{
  "num_hidden_layers": 9,
  "hidden_size": 512,
  "num_attention_heads": 8,
  "num_key_value_heads": 8,
  "head_dim": 64,
  "intermediate_size": 2048,
  "vocab_size": 32768,
  "hidden_act": "tanh_gelu",
  "norm": "layernorm",
  "norm_place": "pre",
  "norm_eps": 1e-05,
  "positions": "learned",
  "qk_norm": false,
  "attn_scale": 0.125,
  "bias": "all",
  "tie_word_embeddings": true,
  "parallel_block": false,
  "init": "normal",
  "init_std_qkv": 0.0118,
  "init_std_o": 0.00279,
  "init_std_up": 0.0118,
  "init_std_down": 0.0014,
  "init_mimetic": 0.7,
  "optimizer": "adam_variant",
  "learning_rate": 0.000875,
  "beta1": 0.9,
  "weight_decay": 0.36,
  "lr_head": 0.00712,
  "max_grad_norm": 1.0,
  "warmup_steps": 493,
  "schedule": "cos",
  "final_lr_fraction": 0.0,
  "batch_tokens": 131072,
  "max_seq_len": 1024,
  "doc_mask": true,
  "train_tokens": 646300000,
  "max_steps": 4931,
  "dataset": "wikipedia_en"
}
Each number is 50 + 10 x the weight over its row's rms, rounded and kept within 0 to 99. Layers, rows and columns count from 0. The size before them is the row's rms in percent of the matrix's.

# layer 4 MLP down (transposed), 2048x512, rms 0.00549, rows 1015-1040, columns 0-63
066:45 39 52 37 45 45 48 41 52 26 32 48 49 67 58 38 48 51 41 46 61 45 45 31 47 42 70 38 52 62 45 47 63 48 41 51 49 58 32 38 49 54 37 46 59 59 50 36 61 67 43 49 55 47 50 80 47 64 53 53 50 62 53 54
110:48 30 55 54 44 42 42 69 69 38 52 52 32 50 50 45 72 35 38 55 38 47 58 58 39 48 30 52 59 34 49 47 46 39 42 20 51 41 48 41 44 54 51 46 57 50 38 56 65 46 57 45 52 44 49 54 41 49 44 62 53 49 56 55
348:45 47 30 47 58 45 56 43 52 49 61 59 68 46 49 45 65 50 46 54 63 49 60 50 56 48 30 53 42 25 29 43 44 46 50 46 38 51 55 43 48 53 31 43 50 65 47 43 51 44 53 51 56 51 50 38 55 52 48 40 42 40 49 60
070:44 41 47 66 55 45 42 57 68 47 51 51 32 38 62 61 79 53 67 69 43 72 47 71 52 52 31 48 31 43 65 44 39 57 30 31 44 51 47 60 63 51 75 53 41 40 40 34 46 41 39 59 49 42 56 51 49 43 54 50 55 53 60 51
071:51 62 53 64 67 59 44 38 32 40 44 28 46 50 62 54 70 48 58 43 41 46 63 48 48 51 65 62 55 49 60 57 49 44 53 93 79 65 50 51 44 45 50 56 51 60 66 53 26 53 51 54 50 53 36 35 53 42 46 55 41 43 55 56
073:48 52 68 49 42 54 42 49 69 28 51 43 54 50 54 49 23 47 49 50 62 64 45 67 53 49 46 53 48 48 46 27 53 44 45 36 30 53 45 62 38 52 61 37 48 44 61 51 64 37 37 56 47 64 38 50 35 26 68 45 33 56 54 29
069:43 32 58 55 43 43 45 57 65 52 49 67 48 48 36 65 69 25 51 63 34 53 55 83 54 58 39 61 45 35 65 49 47 59 39 34 53 61 65 59 50 36 29 48 44 55 36 58 60 57 58 48 64 57 40 39 53 25 48 42 49 39 48 30
064:40 39 45 51 41 58 58 55 67 31 64 44 40 53 57 54 48 42 49 50 31 58 49 49 36 45 51 51 42 45 56 46 40 26 30 49 29 58 48 56 27 62 60 47 44 50 55 65 59 45 60 39 58 39 58 62 45 54 44 51 66 54 68 35
095:35 34 43 62 42 45 51 55 52 47 61 66 35 58 63 60 60 36 61 64 41 55 51 50 50 59 55 53 48 47 54 53 59 40 45 28 53 45 62 41 39 45 44 55 66 51 52 65 75 57 62 46 32 39 45 59 48 52 44 46 51 48 49 64
064:48 45 60 53 49 43 55 60 58 48 66 56 50 67 54 30 45 62 42 37 51 50 39 47 41 38 68 50 52 58 40 40 44 39 64 43 45 54 38 54 31 58 39 34 49 49 53 46 43 49 61 24 59 44 43 57 53 41 44 39 50 63 39 42
062:51 26 41 54 47 40 58 61 81 41 44 71 25 52 44 45 64 48 55 52 59 70 52 54 54 51 50 29 37 34 47 39 51 46 55 43 34 52 53 45 57 68 34 59 60 66 40 58 67 49 53 42 46 45 63 61 36 43 63 57 64 40 50 50
068:45 49 40 57 49 43 58 55 72 49 41 66 48 39 54 47 71 45 67 51 26 34 49 62 57 49 33 56 64 28 49 54 55 41 43 36 45 52 41 49 56 62 60 33 55 50 40 54 72 61 40 50 35 51 39 39 40 37 56 32 37 45 70 53
068:55 56 39 54 64 46 37 41 66 39 60 39 59 62 39 60 39 45 35 66 56 41 45 36 63 36 40 61 56 54 55 44 55 34 58 45 45 53 58 62 55 49 40 52 56 59 36 49 54 61 54 55 50 30 65 62 51 52 55 49 57 50 48 44
069:39 50 47 51 36 49 50 57 70 49 35 40 60 40 41 34 56 45 47 39 71 45 55 44 35 42 58 53 57 54 50 37 65 76 54 50 31 53 49 52 45 56 59 65 48 52 40 42 43 38 30 57 82 33 69 59 39 45 46 60 58 50 50 58
070:66 33 33 43 41 41 41 37 41 43 45 51 49 49 48 52 80 38 53 61 31 51 58 64 48 47 38 77 45 39 52 45 47 56 47 35 39 51 57 54 75 60 35 36 36 35 59 33 55 47 43 50 45 39 72 32 44 55 42 40 44 40 46 39
078:44 52 55 64 42 55 48 45 76 55 59 50 60 67 66 28 25 66 27 44 61 48 52 37 46 48 59 66 49 46 39 46 57 33 50 70 50 52 46 47 41 43 41 47 42 54 54 51 46 51 59 43 61 38 62 50 43 42 43 50 65 52 47 46
073:65 42 51 50 54 43 47 36 33 49 43 46 40 57 48 43 81 39 50 36 39 64 60 69 72 49 16 57 57 37 34 42 47 37 42 45 33 59 64 55 54 57 58 35 50 44 40 37 36 45 33 45 55 54 43 41 43 38 39 65 46 66 60 52
068:48 57 55 53 66 64 48 63 50 40 58 47 45 50 40 60 45 37 65 68 57 56 43 42 56 42 69 60 53 65 51 39 39 57 58 36 67 50 44 38 62 59 30 60 54 46 56 48 59 60 57 40 53 46 48 42 67 32 58 31 40 50 57 34
159:47 41 41 52 37 44 51 51 43 43 52 59 55 40 45 47 34 47 56 54 51 44 56 49 66 48 69 48 44 34 44 39 48 40 49 47 34 37 51 46 55 58 52 38 56 54 57 41 49 39 54 52 54 49 50 19 41 56 51 49 49 39 52 60
080:64 37 56 53 51 31 44 54 71 52 31 41 35 39 62 38 81 50 54 52 45 49 56 35 57 42 24 45 49 35 46 38 46 51 40 33 53 53 53 35 59 59 40 35 50 37 44 58 49 56 46 46 53 45 53 53 58 46 76 52 50 48 65 55
064:41 45 55 54 46 51 37 45 50 43 63 63 40 35 67 44 37 41 55 60 33 55 42 53 48 48 53 42 62 54 45 51 41 39 47 35 49 45 63 49 16 40 42 33 41 54 40 57 63 46 62 52 41 42 37 44 35 45 45 60 71 61 37 57
069:48 54 61 42 51 51 57 45 46 57 29 22 65 40 51 52 22 68 48 53 63 55 43 39 51 43 44 36 52 66 57 36 59 54 51 56 51 43 34 46 57 67 27 33 76 57 68 45 56 44 39 35 43 50 59 56 68 51 57 35 59 57 49 44
066:48 51 37 40 53 55 53 47 31 36 58 44 70 56 30 40 52 46 42 47 70 36 40 48 59 32 58 51 47 56 41 51 71 67 58 60 48 51 40 44 45 57 62 34 55 50 52 40 43 57 34 60 59 55 55 31 41 38 32 45 30 63 47 29
084:63 38 57 54 59 59 50 50 58 41 37 43 43 48 53 45 77 47 58 48 49 53 59 54 55 49 20 56 55 51 53 38 49 56 49 24 44 57 41 44 55 55 56 45 65 53 34 46 57 49 46 59 45 43 57 42 51 57 51 55 46 55 54 58
067:66 55 47 51 32 64 37 30 43 46 53 52 57 68 43 29 54 53 28 46 58 39 51 49 54 49 52 54 45 41 43 57 58 26 43 82 56 55 52 47 52 46 49 51 55 53 42 62 43 46 34 48 60 67 41 44 40 53 36 65 45 57 51 33
076:53 49 37 58 56 51 60 40 62 41 60 53 27 70 53 39 47 40 65 52 54 63 57 40 60 57 25 52 31 48 39 52 42 62 64 39 59 72 44 42 58 61 65 40 51 57 47 39 64 52 32 58 56 33 61 43 33 36 56 36 47 60 50 52
# layer 4 MLP up, 2048x512, rms 0.00979, rows 1016-1040, columns 0-63
112:44 59 54 38 51 47 57 32 40 31 56 44 54 24 45 43 57 50 57 40 38 45 56 49 31 51 40 45 43 51 63 58 29 42 54 59 29 46 34 61 66 46 47 41 54 65 62 63 44 62 51 61 48 36 53 59 32 54 50 48 49 45 52 38
268:44 49 45 46 67 47 45 54 57 49 58 58 48 42 70 45 58 51 39 55 57 67 48 58 55 49 43 56 55 40 47 49 46 60 50 50 44 34 51 44 54 26 49 55 51 51 51 50 42 49 59 42 38 52 40 61 42 47 50 50 52 83 57 34
088:65 57 44 44 68 48 57 57 53 39 71 48 59 64 42 44 52 57 46 49 37 36 48 26 39 45 56 43 39 49 58 44 51 46 36 79 50 50 53 51 43 46 55 19 60 50 31 47 52 75 50 71 49 56 62 15 43 59 59 55 70 49 47 53
088:52 46 63 40 54 63 61 40 52 47 79 52 53 71 41 20 43 46 26 49 67 56 48 55 55 48 57 55 36 48 55 59 41 52 51 71 64 41 48 37 52 41 61 26 39 48 37 43 54 46 50 43 47 59 32 56 63 44 47 48 55 45 49 52
090:52 18 51 48 43 38 24 42 58 53 48 46 47 52 60 44 46 44 60 57 54 41 52 57 42 66 44 51 57 50 43 54 41 52 64 58 37 45 45 41 60 53 42 50 61 48 52 38 64 55 55 53 53 66 60 54 35 34 61 58 72 55 55 51
087:55 54 44 67 49 40 64 54 53 61 52 40 56 74 29 44 58 64 54 45 41 31 61 36 32 48 48 67 67 55 52 50 66 47 52 46 54 46 56 46 53 50 30 55 61 54 58 37 47 50 51 46 51 58 47 56 40 57 55 34 72 52 44 45
085:49 58 59 37 47 53 52 46 54 47 56 55 47 64 31 36 44 60 56 38 19 51 67 52 50 35 41 32 58 49 48 59 46 45 36 33 50 42 66 49 52 48 66 68 47 51 42 61 49 57 52 47 49 46 42 49 52 49 61 61 64 52 42 44
100:55 53 45 28 44 37 40 35 43 39 38 46 59 65 28 54 56 65 43 41 64 32 54 50 41 49 39 40 31 49 58 52 56 50 49 54 42 49 46 43 45 36 42 52 46 58 44 52 34 42 47 46 48 33 43 38 35 48 57 53 60 40 56 48
089:54 64 43 49 37 45 59 52 46 54 36 51 45 57 48 39 57 48 52 42 46 69 32 49 39 50 58 49 52 54 46 58 37 54 46 41 51 53 63 42 50 57 71 53 77 17 58 44 50 57 47 45 52 48 47 55 41 31 48 29 47 51 66 51
086:49 48 50 37 44 36 57 58 45 69 46 49 48 39 42 51 51 47 49 49 53 31 30 34 55 40 54 56 36 51 46 33 47 52 57 72 10 56 52 48 55 50 30 43 35 62 69 40 49 51 46 55 50 32 56 65 46 51 48 65 42 48 40 47
086:65 55 45 55 48 41 37 42 41 50 61 48 53 55 27 64 59 50 56 52 42 54 80 50 49 78 38 46 41 54 48 58 36 50 75 62 49 54 36 51 32 52 48 54 57 51 38 43 26 42 52 48 42 73 30 45 48 56 55 37 24 33 39 45
087:50 80 39 60 43 69 65 46 50 62 68 49 55 28 59 60 55 43 33 63 59 46 56 42 47 48 28 58 49 48 56 45 56 55 55 46 32 39 49 58 49 61 54 50 44 71 49 59 46 49 52 48 47 25 46 51 50 48 50 58 70 50 66 50
085:46 43 47 60 58 52 35 43 52 58 51 47 53 34 48 76 41 35 49 51 49 51 41 35 63 41 61 34 38 46 56 34 34 50 40 49 64 48 60 48 32 37 56 43 63 34 74 52 61 33 47 62 54 49 63 53 54 38 50 53 58 59 55 43
085:49 66 42 59 61 46 33 44 50 47 63 44 62 47 46 65 53 37 76 52 59 40 48 76 59 54 41 56 58 53 49 47 44 50 41 27 51 59 48 47 43 50 57 48 43 49 62 40 43 24 48 42 43 49 40 35 63 53 51 35 58 49 46 38
091:70 46 55 51 51 43 62 63 50 34 42 57 45 63 40 44 59 56 32 72 37 46 45 56 46 45 48 47 56 54 51 36 30 56 36 62 29 47 41 57 39 56 49 48 22 46 54 57 61 57 56 52 56 57 55 55 45 45 27 56 66 52 54 58
092:58 48 36 41 49 47 51 41 46 44 50 52 54 58 41 68 50 57 50 45 53 44 57 58 71 50 50 43 45 53 46 74 45 52 68 30 61 54 46 31 50 52 60 61 27 48 41 56 46 48 53 45 43 48 48 74 49 47 67 28 36 45 46 45
094:44 35 52 44 52 62 53 55 47 62 73 48 49 50 60 47 51 60 61 42 58 48 32 58 46 48 46 55 38 52 56 54 61 46 52 34 59 45 35 62 69 50 42 55 69 40 51 43 51 58 52 46 49 63 37 22 46 53 58 44 69 57 47 47
121:45 50 63 54 34 48 59 67 58 56 33 33 39 40 46 49 66 44 62 65 46 47 50 52 51 42 46 51 54 42 72 86 51 50 43 50 53 35 46 47 43 35 62 56 46 48 46 47 41 68 54 44 49 46 38 50 69 52 48 55 45 59 49 60
084:63 57 58 48 43 53 62 60 37 52 43 51 58 25 44 55 47 33 70 54 55 37 45 51 44 51 53 59 65 51 49 63 27 46 60 66 50 66 72 49 54 49 52 47 44 28 42 42 48 43 51 46 41 64 66 82 60 32 66 25 46 56 56 46
091:44 45 39 51 50 63 53 50 50 36 30 48 50 78 56 70 54 54 52 49 60 63 36 54 28 73 41 57 61 50 44 44 65 53 35 28 32 56 63 29 65 51 45 63 49 47 56 53 40 50 52 48 49 45 62 53 36 50 48 48 70 47 55 53
085:52 56 44 68 41 48 57 36 55 64 44 48 50 43 64 52 46 41 61 58 77 46 37 68 43 27 54 66 71 54 57 34 41 58 74 69 46 47 52 30 40 41 51 59 60 58 48 56 60 38 49 45 56 40 50 51 53 52 65 38 42 53 55 50
088:57 29 45 45 42 71 56 39 49 41 44 50 46 64 41 49 52 38 37 80 36 53 43 55 49 51 56 54 58 51 58 53 36 49 62 38 43 39 43 43 46 51 54 52 41 54 49 52 51 64 50 42 55 55 38 55 58 47 42 66 31 48 54 48
082:41 44 55 57 60 14 50 45 38 50 43 45 61 45 40 30 59 54 74 59 51 70 54 63 60 49 41 52 49 49 61 42 64 50 42 43 46 59 55 53 52 51 71 47 45 56 55 52 46 46 53 47 44 50 45 52 41 31 55 58 56 50 47 46
090:46 48 54 47 40 45 48 65 45 30 57 56 50 56 65 48 45 63 46 61 28 47 31 45 50 46 52 34 67 47 41 52 26 56 58 64 67 50 54 65 56 50 64 45 37 43 41 35 44 33 54 45 45 42 51 52 47 36 44 59 38 55 47 49
095:55 43 54 76 57 64 36 76 38 48 32 49 51 57 25 64 53 57 46 59 32 57 60 33 53 73 47 45 40 52 47 47 47 53 38 27 41 47 70 65 55 57 41 78 42 49 43 60 43 28 47 54 50 42 32 50 50 64 55 43 54 45 43 47